Each number is 500 + 25 x the weight over its row's rms, rounded and kept within 0 to 999. Layers, rows and columns count from 0. Numbers have three digits each. The size before them is the row's rms in percent of the matrix's.

# layer 11 MLP up, 1728x576, rms 0.0251, rows 1686-1722, columns 384-575
103:482538542516487481515523504506475513521488506530534505502451487498528534514458539508467490524495527501480495442508490548529506497520526485471476526496505500530470531546493508521517491488524545514499526466513463498473468540536498527519512534510512528497519563511480532550525477517496490470514504527502493499501492448483487487505482497461444505505487484515496487544444517451498523486539519481510483505480522495511502519486535512525501507497483520490529523548506487557483511496504506487498515510474516485509522507532470469523500514464469487482498518473543502500516532535491495499
115:505512567497500522500551470541502505460524515535506524493516484506489475474557489555479495491549482497458514496517522468535482517487458491530508481526520534489472475534460487467547486496510511457507537501478455493480520482529484516526469563497524542508442454487512500523499510493531496454464547495515494506483474519515470502523502476540459512518486453526480475480512472496505571497484501478505531580497526520451501467526569498494515477523542529487477477470500478516493513531514515522502515469461481483499520447459532508502503505512508479522487462459513505531484509481501518505
090:545502548502500538475486464525500494530423486501474520515532496547521518496547495524516488542483477529504485424516468504471477562514465463441512507495499475519504533512487494513517477481476512492525484516504506476467506513478474490482499497470517487491507511482509538523522520526498520512504533537487502488492492530479531501485515521502509522533492517487533512501468497473504481498530506514509509542550526469522504528435541550479516491468479485515479522506494538545522504523479545492485501464558548512486493497503497510514504477498510507502466509495530520470470482483528505498
084:466507517438460500471504512517504491478431497510517504498521510486521504507482533520516520499491467531472516503538516515478485506528462489530483528475483459474521518483489487472535521472485484529494459513485554476530482511497453468514483534483512513489482489486513486493444469558500497488533525481507497449515457495524504497555482511512528546511533524493480479476507518499499493498492518516488481506506525514513522518492525475472516478543488467470583530478489473464478476461454511491490512477464497474513493490513510470602542499477460453515504501498484524506492530525485541487
096:467519522515516508482499506471486496487469512501494537488494540463479517456539481494479501486489490557550566510477503501506531484493495495514463467478515499506497509512467449507508492456481513480512507519532504498485522485530464474488477470491511518479486478513474497522501529453491529516542454512522539454522532482488521500493490529477544510487490519507517507491488500504498529503509495529471529500517487498496463516489512466488471506540520522447513536480454506487496487484443490473462477510534481462552495449530494422519472475473479498504495507558528440470501556471493501469
121:514505504476532493456497487519488485506456469514431532498529489501511547509513500504473467550473504497485522457496525496488497528577510509516494519518536539501462473531479510508520492487509496497421493531501522433488487485478542490493505519495503498511520491506540535526509548520510486458511521443495501481497502440477537504473493479514491515492483509488497468535513494509476503434489496529500511517538490523496522498500481503499486513495456481433516486516507479485558535487469514509472478491501499534477428465492520491489508521495551498566495522495500484508503502501501501509
101:502512540530468516487511482504451503524476509547506499494510487519550531482494521536508497480502500487472489513501488501532464486508525495480520518489538490467498476512489513504520479470524487491508450471521534499477504500498480543514522488555513527500452498489474484525528492496483468518519499521501479487468478460483482498490443457486483478508503547508514527467459496476522505509508504480452432505481529511477501448522502507479528509509503515477504530525524483502515479525508533512461488518478523524509501463494460499506492511465480504549516494499473540509499475494531515504
086:498506520544483484506463468430498461483464514544494527506521493443504523526461519520525494509486503535489528447480563520475468518502491521528485513489495483541500532473503512532533510499484480468513507498520538510499499499504515488521501483472524517522529495514537464448510512496486529475543498475495522466492479508516497514495507514527445473462490521487462520511491500454497498482438477517450499522492517511490488467517539471507498505544529520531545503523514500464508498496484540495474512492476512506519518470507500532554502485534495514484489527482490478448472515535513565457
102:504453502532508519503478492480473484507535506518491482467531494490525463477492549507495467499514502456474517535477516492537547507525521438468539549519498488534540497488457504499481503496431539475505520471463499476445498483473509552489507508524532524519511488507463509483491486501502456485501514485539460512478541513501532496510484477495523512510492545498465485554493504512501503536509517526502536425517519484483499505493458533514540523482502470558461516480506510496469480502505514541503508508477461478475519501537484488487510506481493467486549441462520507501458512521515525525
093:475534526518534543507473477427465511499460478527505505446506498515490475525463493494499487520551523533530489481517481480514491537512484510508528463519490509513490518495483502532506512503498524531485490493516474468527502523442511511503523481527507494504456516455511478514507546465528492491537508525503538511492447460468545492495508500448485498503468512476523527476474524487491500506501496497489492459497545485503504504506483474488494512516500510506478493504527549522522455523494517505457504477492509505508516460515505477462496446511486470524457506552486486481496494531526495503
098:494540585480540469484531476514480497500517471497527490520519521552541535495501503491474513472482483541525479507492505501503488499493484479539503551510531444515504520497488485503535512530465490456490534547533545436486489508494480468502532518483505520509506502539497472521496490537497493558508484526460495485486526554500523511492514528500474518562440507518480518507505502495515521500490550514495528517497505503509497499482508501514507466477460542472488556489549445483542487519476482532495469492455491484524533500507453460497509513471476489491510511510479519469522515521527504523
091:483516514531492511514467527492508492469462506502483529496546532533488503506510486500479474438539500510543488485510546465551503496506446478519532491492493528483525465443526514493507484504519502525497521478517469494527492506553498496475492522516487501519459502501509433528519478507518493526493543507469486528501502485520522470525494486552451477468503452476485480504469511514503499531502500512474483483481519526521482495479451493549501491477459518529524512494526590545510515494447466523496497483530482507436523517498513530520507471510531446483486534503470492503476525515486563493
108:524510474472498529523529517543498507502431498514478526501479533499525490531460484517487492474513502465496530462532490484509510491508524458509495531445471530509491484506507498502498498512484481499508483511478496480474539521481458464496523513495525541523481524522503500511497541519467493491473460525532513509519489504533508473509514497533541507462504485475498418525464486517473519498496467503512450505519484535499487491483489503469517513526476510527465446493524534490497513546521490501515503438511522512532510491503491413519544449487537503475499519534499496532451520481514514531
096:513488498548496475507462481475519517502451511484513493532500498526486484539471501493495413524548498537470518478483512510510500490520513478503490491533520511517522510488487483555521528487444565500489554492489477503536487510467503515526509472491483481486490494493512512490473483473494473480535521541525511485504481473476480537511546479502506496505495547527491525472513536473469475467491521492516490447492515550484534499475481517510551463520508481529531542499501513538491500469446565532536524502524514499541498521523516493557483479485513517475454495498487483430498481484557488496
132:537491496468445510508441491466487510450508470505515477497470519470505492486507512501494470514460487530438503485493500500532525521500503501501516555497521518552454513510497509507509491485506565530478478473480466486512502491491471545482535454468494497542518435522514510508451508488464513495508517524507482485508495525480485502539506495528496474505494451521522482516498512420509478529504511532512485511469469516498453483480531497489502463517481474470469495476505471534515531477506530492505474494559528487515464547495476523478506498505510524505514482490486474487484482476492488479
094:500521497498485515504501503526501486505473468478492535507473546451518522528458499507485508490509511575501547497539536560497495521514425564466480455490519551541465486554497458501504516540511500498481490541467464486514491495507460488480489534514522493481492491485533518554492532524527501467495462543449504506493514447499497491502474493504476496540544539501476477437507512515486502466483502486511516533513469510521520534518511515487484448463503490476514530484517462486464451484489539479550488485481489491535489511521501475507489506478515519526482457499526522475465497518479455477
103:500510510523484512483467477573508491495501495529470495460535511529491480532543500476499505490517489493414526494499555511515537503514509488516499518486497553561533468444485480465476499471527512498500475502520497469473539473534483454499491504546509517494509515553513481533492527533507481482465539453490460520474487502506475506475531504516494522485485499487488492524486479490498478502495525518509518500563504514501490475502488528532474518510497478535430530523472469470447493492474470505497490466473490482446465527488510513510517505447540457521480479481527511516482533496501510496
113:457524488526502492543515510470511518507517512483502543493485438474530493551509502489492502512522503539500447500493525501507548522489445488510494472536480480495495500534513509463506495441505481532482484494467519505477510509489508514596574499525526486469536475503493528497495533514529512506484549495443512492500532498511505487470482509490472512541501513465531547502543510513487462483465477495486485497506478483437526513489490486491537516509505464507494509496519492467544501513474518486494492464504520530517508401539518529493501474498501466473483482467485504497529510520443506491
094:524505523509519497524496511532503521481475487546496503492497511497495526467500516500498508439510468525514504508512494505526459494518512478496480570494475488460435518470491485499499496482519546501516485427486474479481565537507474480516491515544533469487467499496479508477500515545484510507457527459495455519495476547496498522508523487558454509498506546464483454498496521482492515522509562520495496524543478515483508499473539479497502492454504458528481459481470454475435476503479514479554489450526492442518530494509474427556514495476488501531521480501498472489530449482489473490
084:578525490484462527523465492484478512471486507470493522456494519524533547507511489522499450454470490461519497480504493508508517506509480492543493492520524496508502512520481542526520493529471479491457488479501456491485514524481515530527575503549520502517539497507535484530499492469486507510429478548496534493492460535553480514493474481500500526523489454475497477465489501465520509495490521471515465477512489511486500488518511603494490464497457482463470472526506475490519513516512486454478538493491517505510476493501510498448547506473532514526477480487534502492507475509514505506
142:452471517489493527473489450495481513503463474507503498501476496536495516495537514483519488479557503530476535473497520512498478508479466515493512464492542560507473511469503516517517524485512527527487527536542490499500511509497464495547482472485499490510506513509502479495514552491496516508521496550497494460458513510472473478512484450465514484500492514474487525495501499447498483498468516510497462523486488520454515456521530452551504516473493495534512432510537523515502493460506505513498497450469507509494494513536458493481477493464491507495481480469517444462519534473462491457
100:457504501521512516534531481483503493499524479486500459515433527516527488563464495507492516489515544533528456484482505477491517539541497523538553488526504539472520514474502500496494492481506544498524540503524488487546475527489476531484529440498455560477510494542526488495511511466500523515491497484519493495457512560461456520559538511509482489504459504502517539503442494530506486489492495498545503487515482484472514498480482486463474467480484522481528481442492480508520520494509532498514477501515466543463434503520496497513480515461534493494500493470489456493465477500505514506
080:506488530467436496515454516488493495513510524514502474488487494431513477483463527512484506502480533508483544529505477514516521480481475487490494464489506515498478500520522520482528503485445483450502484465544544473488514486474520490507506451517515506518507485511510478510441486476482482523537493523498524478507520525526480523503496478526537508489520486463455456501517465500473510512490479525528559493565511513472493541511488512497514454537511502420452510513491437532523464509515488529479543495514510439508482487509525464459494487501513500545489540498534521458534496472504517485
073:512537520428515524509484487528507511485497464459497493461453507522515494460506461418495482444454525508541452495503463524471508474514484499479520495492536531499458496508472495509520493476490548517505512530525465499488502494519509506462499487532504486514509462480528482523475467459493536458486525550488489482515545513520493525513535481494549504523483498486532467485534484524527537497458541534468520470543482489528502506496476494464474457503547524501451503491487483510528499516483536489499489484558496487420478477516514516497486490518523471464513471507546499522490499460479473474
090:545499539486490520491494504494513509505487478465452475475575478508536482483550514495461515523510482473491454509488537486535499538481496523528531471517515488554484525480484482497491500491462474487467541512477470462536506492441495427527520543506542463487548515479547469472508497501522518511476451490461528510491491515495522489495464512485463489540474509509464481507480484521494521526513548520549509494511477507507481524527491519505495492509464525533467526490514524495574511514479456503458509482508500481518489460489480497480503518497578478550487473531459522482524525486503519502
119:456489477490491498540505479495511483497540453493493497498513538521558536524536527498527467511464501513492484530540480486497525509495480529511494481466543491502483501499507482507531508471491470473508492496493485527472476490512487468516488511520539516507529497510514525522514450524500537476526474470515488485511493496473464487498492476512549491506531507525487517514448453490511510464512500550575518480488541489454497455498511482501526510541507503499500491517501511495481526469537503486497493502511569487538487443500511464534523493500480485516457524518516407525534521434505503524
111:480498505482458509539516492491504483523526504529495480468513508494506504498505540526483463501486508471456465493515525513492486514529498518493522496495476453528518473471494430495508455508496542531532518482444503519511531483506513526492581516488500473517461471522519497497507515496481514491443480537476511515484508495482495492490464540469484517481548482479504448460473501481479491506466534452537518546539529482550457468498556497485487534528478531491506482522476450504514507509518492485512473515503527428504484474489481516519494446507511491475517507536520499473490532495492480523
102:505492486473505475496468489481515480448484511480527505493516476490513485481465495510495522520484485493503514514500501495526498511520512503530479492505485514511500517459443481525489517505477522521486523507520454517513547482535482527517498483506493540493503520545519477430494526431461467521498551440531462463480490500498452501516458500445487496502472491516480481513500504515491514511508514490521469498489492527475548466514495526541509483467523449508529458433524506509508499439497532537504523483507522467538536486530430461535462490475510487524495459473513456492492476473488488468
103:478536516482516536481527520512520453513445484469487490489550506496513535548473508466498494521501498468479455501524522514476496536504478510464493493536524531448527484472496497473522557452504446507531527493509481506483529482490474497461471492482500505494489491481473499514487522521532494504463494459524518522457514480493492501491503503526477493520479469464522490500488504504467458463474492531528508492483516543490510476455543477531535497486497472484471509492546484514515495518466457488471466526550478526452512501511469494452511488527514504485474454501511484495531518479504506512
129:532520514473500533494473481476501464449486451475502513482477487474491520500476502505466525484480570513496490487562490506545465547494499502508521541490532542489466502525519552500496484509474504502485529527485463489489487498465513462483484507485475486518492481523500479469519469502480523525520543524477491514518480473529469475555495489520513437510504485513510478480493507491510484465456541465515518491493468530487452540476476530492516471496527502474536526447547519494510488491500497467474460477486520499468489510494486476552521497486510521506464496529493479471487474511463506439
097:471536503506510500489523495517508519490526455491485510471480549489498494523502548519481486520516480496534497488505499485501470510514511516456521522470515541489477539513523505516482510511518517491510501518495493505489490497527474518451466511505437489489478507526509520450492494470531550509510471533472489527490443492482481466560510498471462492534470528499477524524492488525477472479483498525547514453476471502522514514491460481516513541509542517493541501483510494560496526467504511491498473505523484518491478485497488538518513485499543516517470496534500429482513473471465497522
091:549523479468519466480477432476522487503487508504503538482525544501481501498466507468512496480476490507490499498489520519489533520533497496531499473500495461526537513474492508514501507515550508517492481461487550542527444482465444489528497499499502497476486473494529477556500538514489495473502525511491512523488495510472487523501500500526490496484478491434558507470486514484465455517472571488463498511504546554531447492493505493480531477520502491479523496483528475508503500472473490486416466491514502491523522493505505459554499462505469461494485490480498486515495497502514497501
089:512487529475478521511494508526460485471478505511472539501540499547518526504524493521470531525494489469470516507483525479482523473496517512470500494493518513530493504489468500496496497467491487453487477493527479488524495478496437469505508517505545474490498499489423508505488473538517484482465474505459487497467512492526507489468507497532526478545520493488484491486498511534487522527452508484493520534489505492488481516536492489476556548508472544496444512480500476496521470514457471513446470498500480495527476488530467501502533540471476529516490517522518502518496549491467539505
100:538462548491505524523484461529447531460400472498502515516490518552511476495568491490491477471541462492441493465544535501513550522473518514481517488535474496533516530475491490524498489476514509485463498510530537506478495496470517471480463463538446501501545503497542490546489522471469483491527481533488504470503519520487486464527511487455470531503499499518483513505489492502483520528534514494512512509541494521525489479504514504500484487500475503514491532487502543503526541530487510492525540493465502520454448484514534491474517522487517525545488510475523467516486475499486486471
089:495548525532487505467459508509509475509468486557509439498466560560457544563481533506484487500544577471525493502505513495488459495546505499474520470486515518519478500462487523515491507504531477512499526479537473478469498500508501518508492510548461511535512510486506441521518518478507512520478515478478505527475489511480532488498495456486543451485488481499482483468494521524464494523476508501467475471488487494552452499516501459515464531535498530530496484480493514543520518504500485490523485487497504535474506492517550476531482477493457490492472513488481467484455499516527564524
118:517462471493496527491509502556510478491518456471491507433502521498476503498556499528513481504547503499498533466562471511471508539515475502523491450478486510527464491493474521455518511484477578464485489553478497468498489486528492491499514503509501511481508510481496468506469505458525525497550497513504473485510466496528432480519480517463528498448503476491494497466484491523499553500501466517534487541531534530469453462431495494539533489499504463522508514452522488507493512498485501498461463498501492494452455497484489488473523473494529487500466465490510528492459528466494481515
076:480490521487502492527477495490497453498474477506473533515488487487475540555458549532479486499492503494480496484513492489499473516469494488524498539481504527547496522516521510486496465528438495478487483514455499509539533532519497565487506508540526465512518522532469447462483479464487470479440507509476490468489465467544512494547523522519494460514502547518465490425479497509493482522450483475496532534537531525479482434520532523475495472511471532482482513469482484476503531482562515481525524492480512440510520501527552469491538501468502512502517512512514493521485544523521519461
# layer 11 MLP down (transposed), 1728x576, rms 0.0192, rows 1686-1721, columns 384-575
097:493480478506497501498515486535496520497525495498477459498544541468502465456566464511525485447493472494502473518523509481457512513491493566505449471480498502444527465475520506441492504506554496480517491454498503509535507488473493483487491499486494542495489458487519510446576528487481512543499488469505525494427499531511507496505463507508506474513459508518459445449493470491467474517484497510502510507524497533492478489489477476473475448490499514486451483461482504444496538510460506493505501515505471513484481503482519492479496496510540492486500488525478513499498460487498524547
110:528490513492482473485450507511497504495503527476497521491512499495510517544491511486534485513495537475495476442464474512478528522513472490518509512518539473463518530536494482535488478508502512467486462505502468506506486497516516497484518490493538514494486534481490476482519491467511468440530475536511512467497470503525505510544501477512505506536526517494493461522545540498471549541519507512504521520539481488497563520425490546507534476448533473517507502500509507513495523501520522510465528530478480509469518503500507502476521510493484503492487446507496557515444525496463520489
086:524511508490491471508494510491523482533535512496533496503481474485493523478510487490507487447504479473492466511502496534513497526475528504526521520522487556514453516501579480447464463513458514475543499510525494513516502530513507502476517483491480508460542514505538492505490451527460484514478502534501499480534484499487501516512522476475517486479517521484492500483516537518520442519464493512509455480488447504407480509494492508515535495516526471507486515473514514500496519506507525476464503531451414554529515485528499504503524485520497544499498513472532490519506526518506473493
083:522466452480495465507497536488479500503519452494474494544508476481518492498475500481529541526498448522469505558500492518520511480492523517490474486524475508512455484554498487508495481497493482516559513515483467496496477485462509485507510477489535468447540513505450506504505506546547518495495493493476534487495551473471508496492521516500510498471461531504489518515485479510500509487516484522511508502504524500479495450495510511533486525475481477541487500501517500498500487480501538558475520503484510498517516457515521559520486526539501459505509495492492500480484546523501512480
088:471501479502498493505535494487525514533488484502538503479475478452498472533537487506478500487526540537477493504460494503475485494522497501475530502512499505442505510517466508550462488486460513516531520528487477509553495463522517544498509487506483475512527491462527516517445527527505532497520536534518528508538505548513537490494506499482514485468531485504482489496488505512539521504508509491518429511504507463488501484548481495484507476479477488518553521493511498474497508550459525496557512469512486499478452496494527497509481493502449501479476504463517524505512493511535516514
109:504493493489528489505485532477444516526521540477463515504496488491460508493535493517530571473478521526522530473519529492488521501488533495498494455485525524540507482524534527453483470481460459519461521484477468500465493448517481481528486510441467538535519492485545511484565550494509489511509488506507529501502497463489461471535501536529481510515483533517474498484470511509529486521520468515527536492522473516523473488515521507524426507481475506441487516482510513511490502470500462504507544492524471480535493513519529513501489506528494525523495486508546434518471491515480466488
105:509532475501515498507465483522502525478482506494470502528500510457512470468539455494517520531457506498524452442493490494443500503439481488534496474486452526524470528529497482490463497513487516510544524523502465540481523488486493465545486517539483515493498548541513500492530497514540518474535507504511525523493470491466490477527531482503516493456488490554521484531501439511495499446489517493485531531564536480516454483470509507465512501530533482488489474482512514484475543481494469493514477497490524498523493486526514520484489519462490510478491504543545484504503510499485507522
102:531457488551506519506538523496515488505476542544450460507530526503494519517527494501487519506494502495468550511488483480490497528486524497476475489457499488491514543498551485512513497502458471447481515534460493489524501532505453480560495519567526485486519512564466516470488533475508498481472496513463540448492513497527537476469573511522526507477500558539497518555515489501475447507501459525487523522515473458481501478489523525525482556491488470445481515506498542472473502490484507485523466493482523496504485488506510482498489508531499515511539525459469537532494504469453516527
095:472529487511514474487524512529493494489462520485540519521459528488546519502523472462504554474467470506489508509507475480469539467493495559482506501491471511527476522530506468508510510461541461473490485477552471500488480505482495495502475563491481482497481481495476467497525494535523532507478530526453486516485451491504486488483493487507514457485492500463523511526521475474455529570487501500514492503517481506504477500516521463453489499491515495456518502538504492491550532526495463491497516487488550544520502484482479526495477474504513524528483515492503523530512449468487504479
094:486453487496551483514519564513486493535514474493516510519498489476515528501494506457491487538513482496519504526487443476505457505502520467529464527451489502484501467475488496491485472563514504469495552525497496541495491497528504440489483511491474492505531494514503533540483485516515499467495517432493529522515494472543500487503504496488489500538471471511514512494518496506538520475473511487525552476459490510462536513514467483509496528544493480505504512501474502471502485510525506520476520499506484496461502485489481547493514527534479539454511513500517530500517479508518481504
106:476471490466516512478487511486511504511552511468521514441495531469465518530440484544500495512456484533502506465531455524481474488511495494467511495494461461480465469512512548462467504538484536524529501521541442505513459472548533479476505570544501498472497488488467498527483487467503471492511569530515522518496517466530483443505512507498551515511542491516483486475514499523499515535487488475503474479455454500496510482503519521483498483529479483464509509489487506487447536501495499497462495486514529482493527527503515540456513514535476513511491526509490516463460509474514485507
083:472484471499507487462487494483510517489547504504530482505469508501498497465488486488540474505494511465522492513480499520493468489471516527486499494491518506500488522483609547488496396581529497457479512532486497510483477470486506476525501486527518479499474499503457496491494531538505508475513520477488496550597487502503472469489486511478498465484484486486470514485511563497514474499509512477502503521514497502530483487479472534496486454521500496496467493496465482504503542490534498500485513528499516524515535476474525497519512498499474489467486493515510508500485500485545502496
114:497520497550497497471522468402515509480527542516495483488527518512517473461447497533502485535498477502471483543493512502494533469509468553489503492519502470490497496504441474492506494466503532504475469491540526547495547508483541495492493501476491436473489483498462533526517483508490502495480507486521530498449513513508493554479498523462481494521531505522487525463494474492487467501502488507465523501428491518466511505512539479491468436491491459446517502489513457514508477443491515519467478551526501458505508509510511510506501528458490506525483500513551505468512500504496484493
096:533480484509508525529478502448492476524503510532493521482468508496505501517509477511485553481495472529461509499487445488532457481496513493485497500464488538474508501524462533458469464515534506500480485494477521534503459520501489439466476485432533483504486534501480509507483501486480552541539500499504532506481488526493467450512512475461503467479548436500553461512500445521476506481528484515499476523486503485514510494468476498479485478528517486493459512508461506478501503453533484526504458492497488530508533461491464493520498532480479464474515529485487501490487510480492497515
095:505504490532510528521530472542455505403504500491589487503471505504504511496511466492479482509553513537481511471474493454510516496511443521488527511499507499527485521510554486535518434465481544506527526512510494497501500520518482503476506464505542493506493516471492505483503508501511500495491484523522494518578464466490491525506498506498528494508505494488502480518501614483490495480505512532479483491511522472488499459501502475479504433466493436505483509510476511509496483473497486495501502478506480517510515505498493494525496482500500516499489479486472518514460499470485495485
096:488485481464518518474499494543522475505542482511483491431533481521521507509531522497536503487499473485510506509501521490503443475515504531484496488486490490476526508484511495495502490522509511507522487499480516516455485499474529526493465472525472517487480463513533476514483509555535551474485492509484548545495478513537487487503531493518518488469487486495537528480478463569536486460482463537526454545496468492466463492483473489510510519496485510505498505511477497494478492463532513557496477512476505511491512502491464572463474529486478508490485510514466500477552496535507558561
093:518515514496454477538530503433486539526498517503514454461493450506478508478473487545535478524509475498513485502491467517494460507503523503485524461496513478466496495482580474515499496499503536488494494527484489483463522478529472496481488491455544515498484515498513514501478472527459501488500445570484497512479509497496532512493474516533492532537535487508518501515528508512536464516512502505510499513489491499491541462544513495510472453539467454493509475498510495517495490504481512525505509465538491516550513458501480511514517477506485523479539539499492495502521463486510502504
120:532485493467509498456510494546511493448494492499486459506504563529467523457504505509485496498484479471481534497531492493517457479545532517487505526431511541511521518483487487541515488550471498458519498478495478519493493484488498520436459488487441540518488487513514487489496475513477511500507446529532485490494485486506537511531512505499510502475495511512471456508473444469509536496549525532510489497506516491551457473519528493513481517486497536493484485511486520539472511468488512518508508546508469449509510560454484483503466514490476539533514508551529484466485481493536485530
093:498471486518538508503487486459516507523550478443513510516486481494472534464542506510506493491494486479486501471503476532501546505468466456510501544503473502500496529455531529485484496472544524502494514510495537478505492496505522466479509503503500505479493513500516509480513474510497521469512489481540474516513517470489469507523515478468521513507486475523509469497482498487488459465535512478505525529499496477488504459477507493516493505549535511479550528532511462451489524508504526484514522514532519520507480518489467491430520533495400483478491507486461522491507514499500469489
087:519481506474533517483525492502528537486511513475484500523521491497609494548480493469518474584495491531504509504470462477491564509507495540519468471542499498526487512478488526500532500460493486476494507462508479485493520495496498527503504469513470429484464501484503495534473552493504484473502514487535520506486497499490520495481502535482509505490458441506454495500477490531504501497553490516501486547526508493515480445483462479530528518492490493572492525530509517531500473486514499501496523495513531462504486487506499490497472543510495526494494476452536493523491486521451497495
178:490471518478513479482498443452502490511494477495515485499492531505477521514478533518503493487519493505516528478514479497507468429493492484506501480491484488519497504500457498523482458467478502523482520565546499473480483510486450517542534464488551524497491526528493463485519534514522522489505496520482513486475531470494488477484516487500511464460455494497506539529447483466499537520505503466492512532487489518460529510546550502481468497484501505514489475524496535544498527480471482471487510498473461528499522528561459511494501495538487504506479482503476483435523522497476512490
095:481489510533493507538487559470520489465524473462480514537470490499536472467524511528494530507456489493509462484500541502524516476478553468541515460491554512518481516466533511521506442471492509486477530536501515521541531442504475500495507517534508529541557497494481518470519487476527507551522470491479521527536487562552492495490501545524474489488506472463513494486488451514485482478501501502475528459489475504487484529499527486488543458526494504473540531467509482482466483483536473477479509466475488509506499508485488525519548527505525531464491437508550536518485494493463511503
086:480464478514510501526500525484499521424511522517478505487500519510524512538470469471494480532490459484436519506512513548509516500519477485498486493490453463470486479509519502495520486497500537496478480474480530520472511489492453488524524528485512547464508522460503489529474509498496488465482514510544500454441504512475515496465506506427472501522475491574515500492506490473522510480510456482503485497516448464491481479554512528524536533510455474519505477472488519525490554501435497503495489543486492471536525497516507527501480508524511557480471456479447498500498475511505484530
090:491468482515492488470488517537516505479503480470490464479507494524549544545499504464490507524523462457456485514533506489501518479557489507497487460471466470547518509481486468574521500480474502481482575524467501533489514513518525499529479498506511495461480560526490531504499537456492500511492521481469554502525513514507547503460492468480502500497490506530492465529536517482518514482507486524500514527446504496516465456473521512508497523479468514518452478510482504517486481477481503549489493518535494477500489500497450521503466501515515506508487548474476519445507499470506514510
096:556461477493484492474515529445512478529503488514499491510465492480490474517520511503500500498456508462537502523516514464522501502496483535502472516504514476465498498492541499451501423554503499516474500540472489497541491452484503434525515516504503507499511490497502515458486502527496487512504516527528540547526491488512506476480485515479476462500484491540518496512477500479493491477528532520500524538465496497460505489517481498462489485485508504482512551482510484477517501533558496492521534509515510509516516445523522494530505531533532502436504482451507494574496490502535472506
129:502494534466487435485498460530500479452494471521468485487505513505483536480494478510562478462498500466482497481501504519479508505525463484514480512501503491503493498477493518478499457500526435455497522500453481504471496452505479483517506506511492469526547461499471515535505500483499500501556485494518530471502504555490455497502528479491482505488482478523461556465478479535513499475489503503486517517519524482479489493506496543495507481551514463494508534505497513463491520480473530531511516476505507486499566532458493492503490510443513486486495541507492459524470455488548517517
092:528541514491566510496527566524499473521511507494473500467490480506470463476528464499503522520521497461502485485494524495510453477519498479495509507462521514495542501492496503475477518518515478516541493513505454507487521511528520467502468521521523459496477481492493488456531488457489540493474483569516527547479488526541495526504486483507505462477479507487445527499490464498484503507514521471483557510508515507453534492491478513508509512465512542484514491535541514511455435482522505483495513496467531505483515485518515509506516544516483481489514474502458518479538531513450523509
103:505474536506527450492474525543507532548475524539501548478491525498512478503487493535494503527521476513433451552516479502446440551483514482470529452515502484508505481515488499482504494487520533468503534506502483468504456438496461498440480505518507499471457489520481483557530472516548544504434460540474498525475471498580506533499533532510512504512521519480458512493494498455508494446496503492520501531500531508518514506490514474441492507489455452491469500526506493487535503543497468510456515511460516490478516523497506512510475512538510512453495492486488531499457457527512510503
106:506487529509527509490523482522521505501538493508504499479498485481499519494436549500473482536489475514533519516500474516516472493540505483479506459505466496518496519479521489524504535495486501528495500542469524491519510485497538530495487476484471525508513536485482463492535495480483529506511493504483454513536508499481495511499484564475510523536502539499439538471465470471489497509502500510482514501493504478493501486448501511515503562520488455507498576466481525501482480457498509480498467526499524519539505507492461563482500527466495479522483510480497535519502515494501540421
083:502512504488525504520508501502505496369501496499537500501475517482455498488496480505501510494487501499490492501512506497504493506470495498510509521500539507501488512494627501505511349510508511489502508507500492488503491506495500492483490487478488508512504484502502486493486488506498509504510492503490496551639490504513478474514499488521493489505500492496509490487489605497497506490489513494501493493488496528496492511487499500498500428508521503499502505491506496480519492488524487495482491495504507502491498500508505494507503500493509513497481509520471494495491507494504489501
107:484490453496519505516508498506521495458495449480458519523506504501500516523500428423529505486496506489510543480522511471501501479513488454544482486482483516523491493483499514505492457519487497503522509495478535474473513482553525526515556439487523496500528544496512512490523459497530495475492460522496490489543495508523466518513517509513473451506487532515505494521469548468480475497478472500508484515564493550489533507446458515502481528531472505497468498494471506500550486500508514495513468496478532505549521431482490511534485509466488475526516520499537448508490500511499460509
099:483517521559497524485473525461513504533551518493503492470473469562553459487505485525499511537521498515505510496498450527520517505520508497534519453455447535484446477496508498487500481495425510515463476490519519471462516472504517487496483539523538496487462541504521487461568493537511488479477524492480510451499519474464446513485489517510455532494483528538492504527540526443545535462508541521493483477517474493477535504490507509536486573471504485489512535518556523510454528513508505528503544509475498467521512516518528548495544508465518509499536512466515501534488476519525535471
089:493487464515495512515521484492497514538538523517527486484517506502460459500473458524486490507540493544486460497504467486487499501491476500467519505494488491494492541473528508501494523558505531519544422536467486517494499484529503476509504486459486478473511467482469532482474470462472506478502519482491521496461493505473491494495501501493486500493488474489513507503479458513541515518490495452492511533520440491509493519492472518467496475553517459453502485520472520439502501518554514478457483494491510512531487472477544492497467489498484511453512529519467500483506512485563437517
096:491494485462513522511514475445501501539550464476515498511464479526491510555479508517494539509437496497556493535502497504493509452472490522508482511483511503474549464499546482486479490534534492440500497576488520462524492491479500508499494506485492548517453492524477480498475505430517575480496453482479513518503485506486496520480553531529527478535475507534515509498530499458536506445500487511529510504505496533475562527491475514532497486499454517521489511479484481502536476448566474515486480502520498507530539475539494522468475508491511507458507492488579485495474527528498469555
098:499480478494542470499524546481501511530539495489506538525540496442489507535432467501535482493449504517517536489501484489499466455463529482522498528481488528484483453468544494477437473487550531493501535518486445533506452466491511491499522509517501504494464486540512523457536500532486485481478521548505530557514532480492476517522476519464483487517551472521477485511533473523541514486462528483480476520488478498486475513503442553525485521485483486495503512472506501492543517473481547505473490532516467443546523462438522547518500522507491566439517533484497519500488483479512511530
112:491484498489492456455473485545494529480501531462479501480479524488520504500528514479499483511500498507536490486462473467501498499472493473466470482440490518496500519497510512466505493510526445484486492494486525522497480498506486487508509518516495471511495481486467503482550528525529495511489500472484482539519505478493484520530485498481487515542458510515513487523491521529518548541518503488462492500457509502513468543482510478518516486447548509500465517506500454502509491499531459507467513523569506534532488516538529506482495515484480474509519505512496491521488513510512427511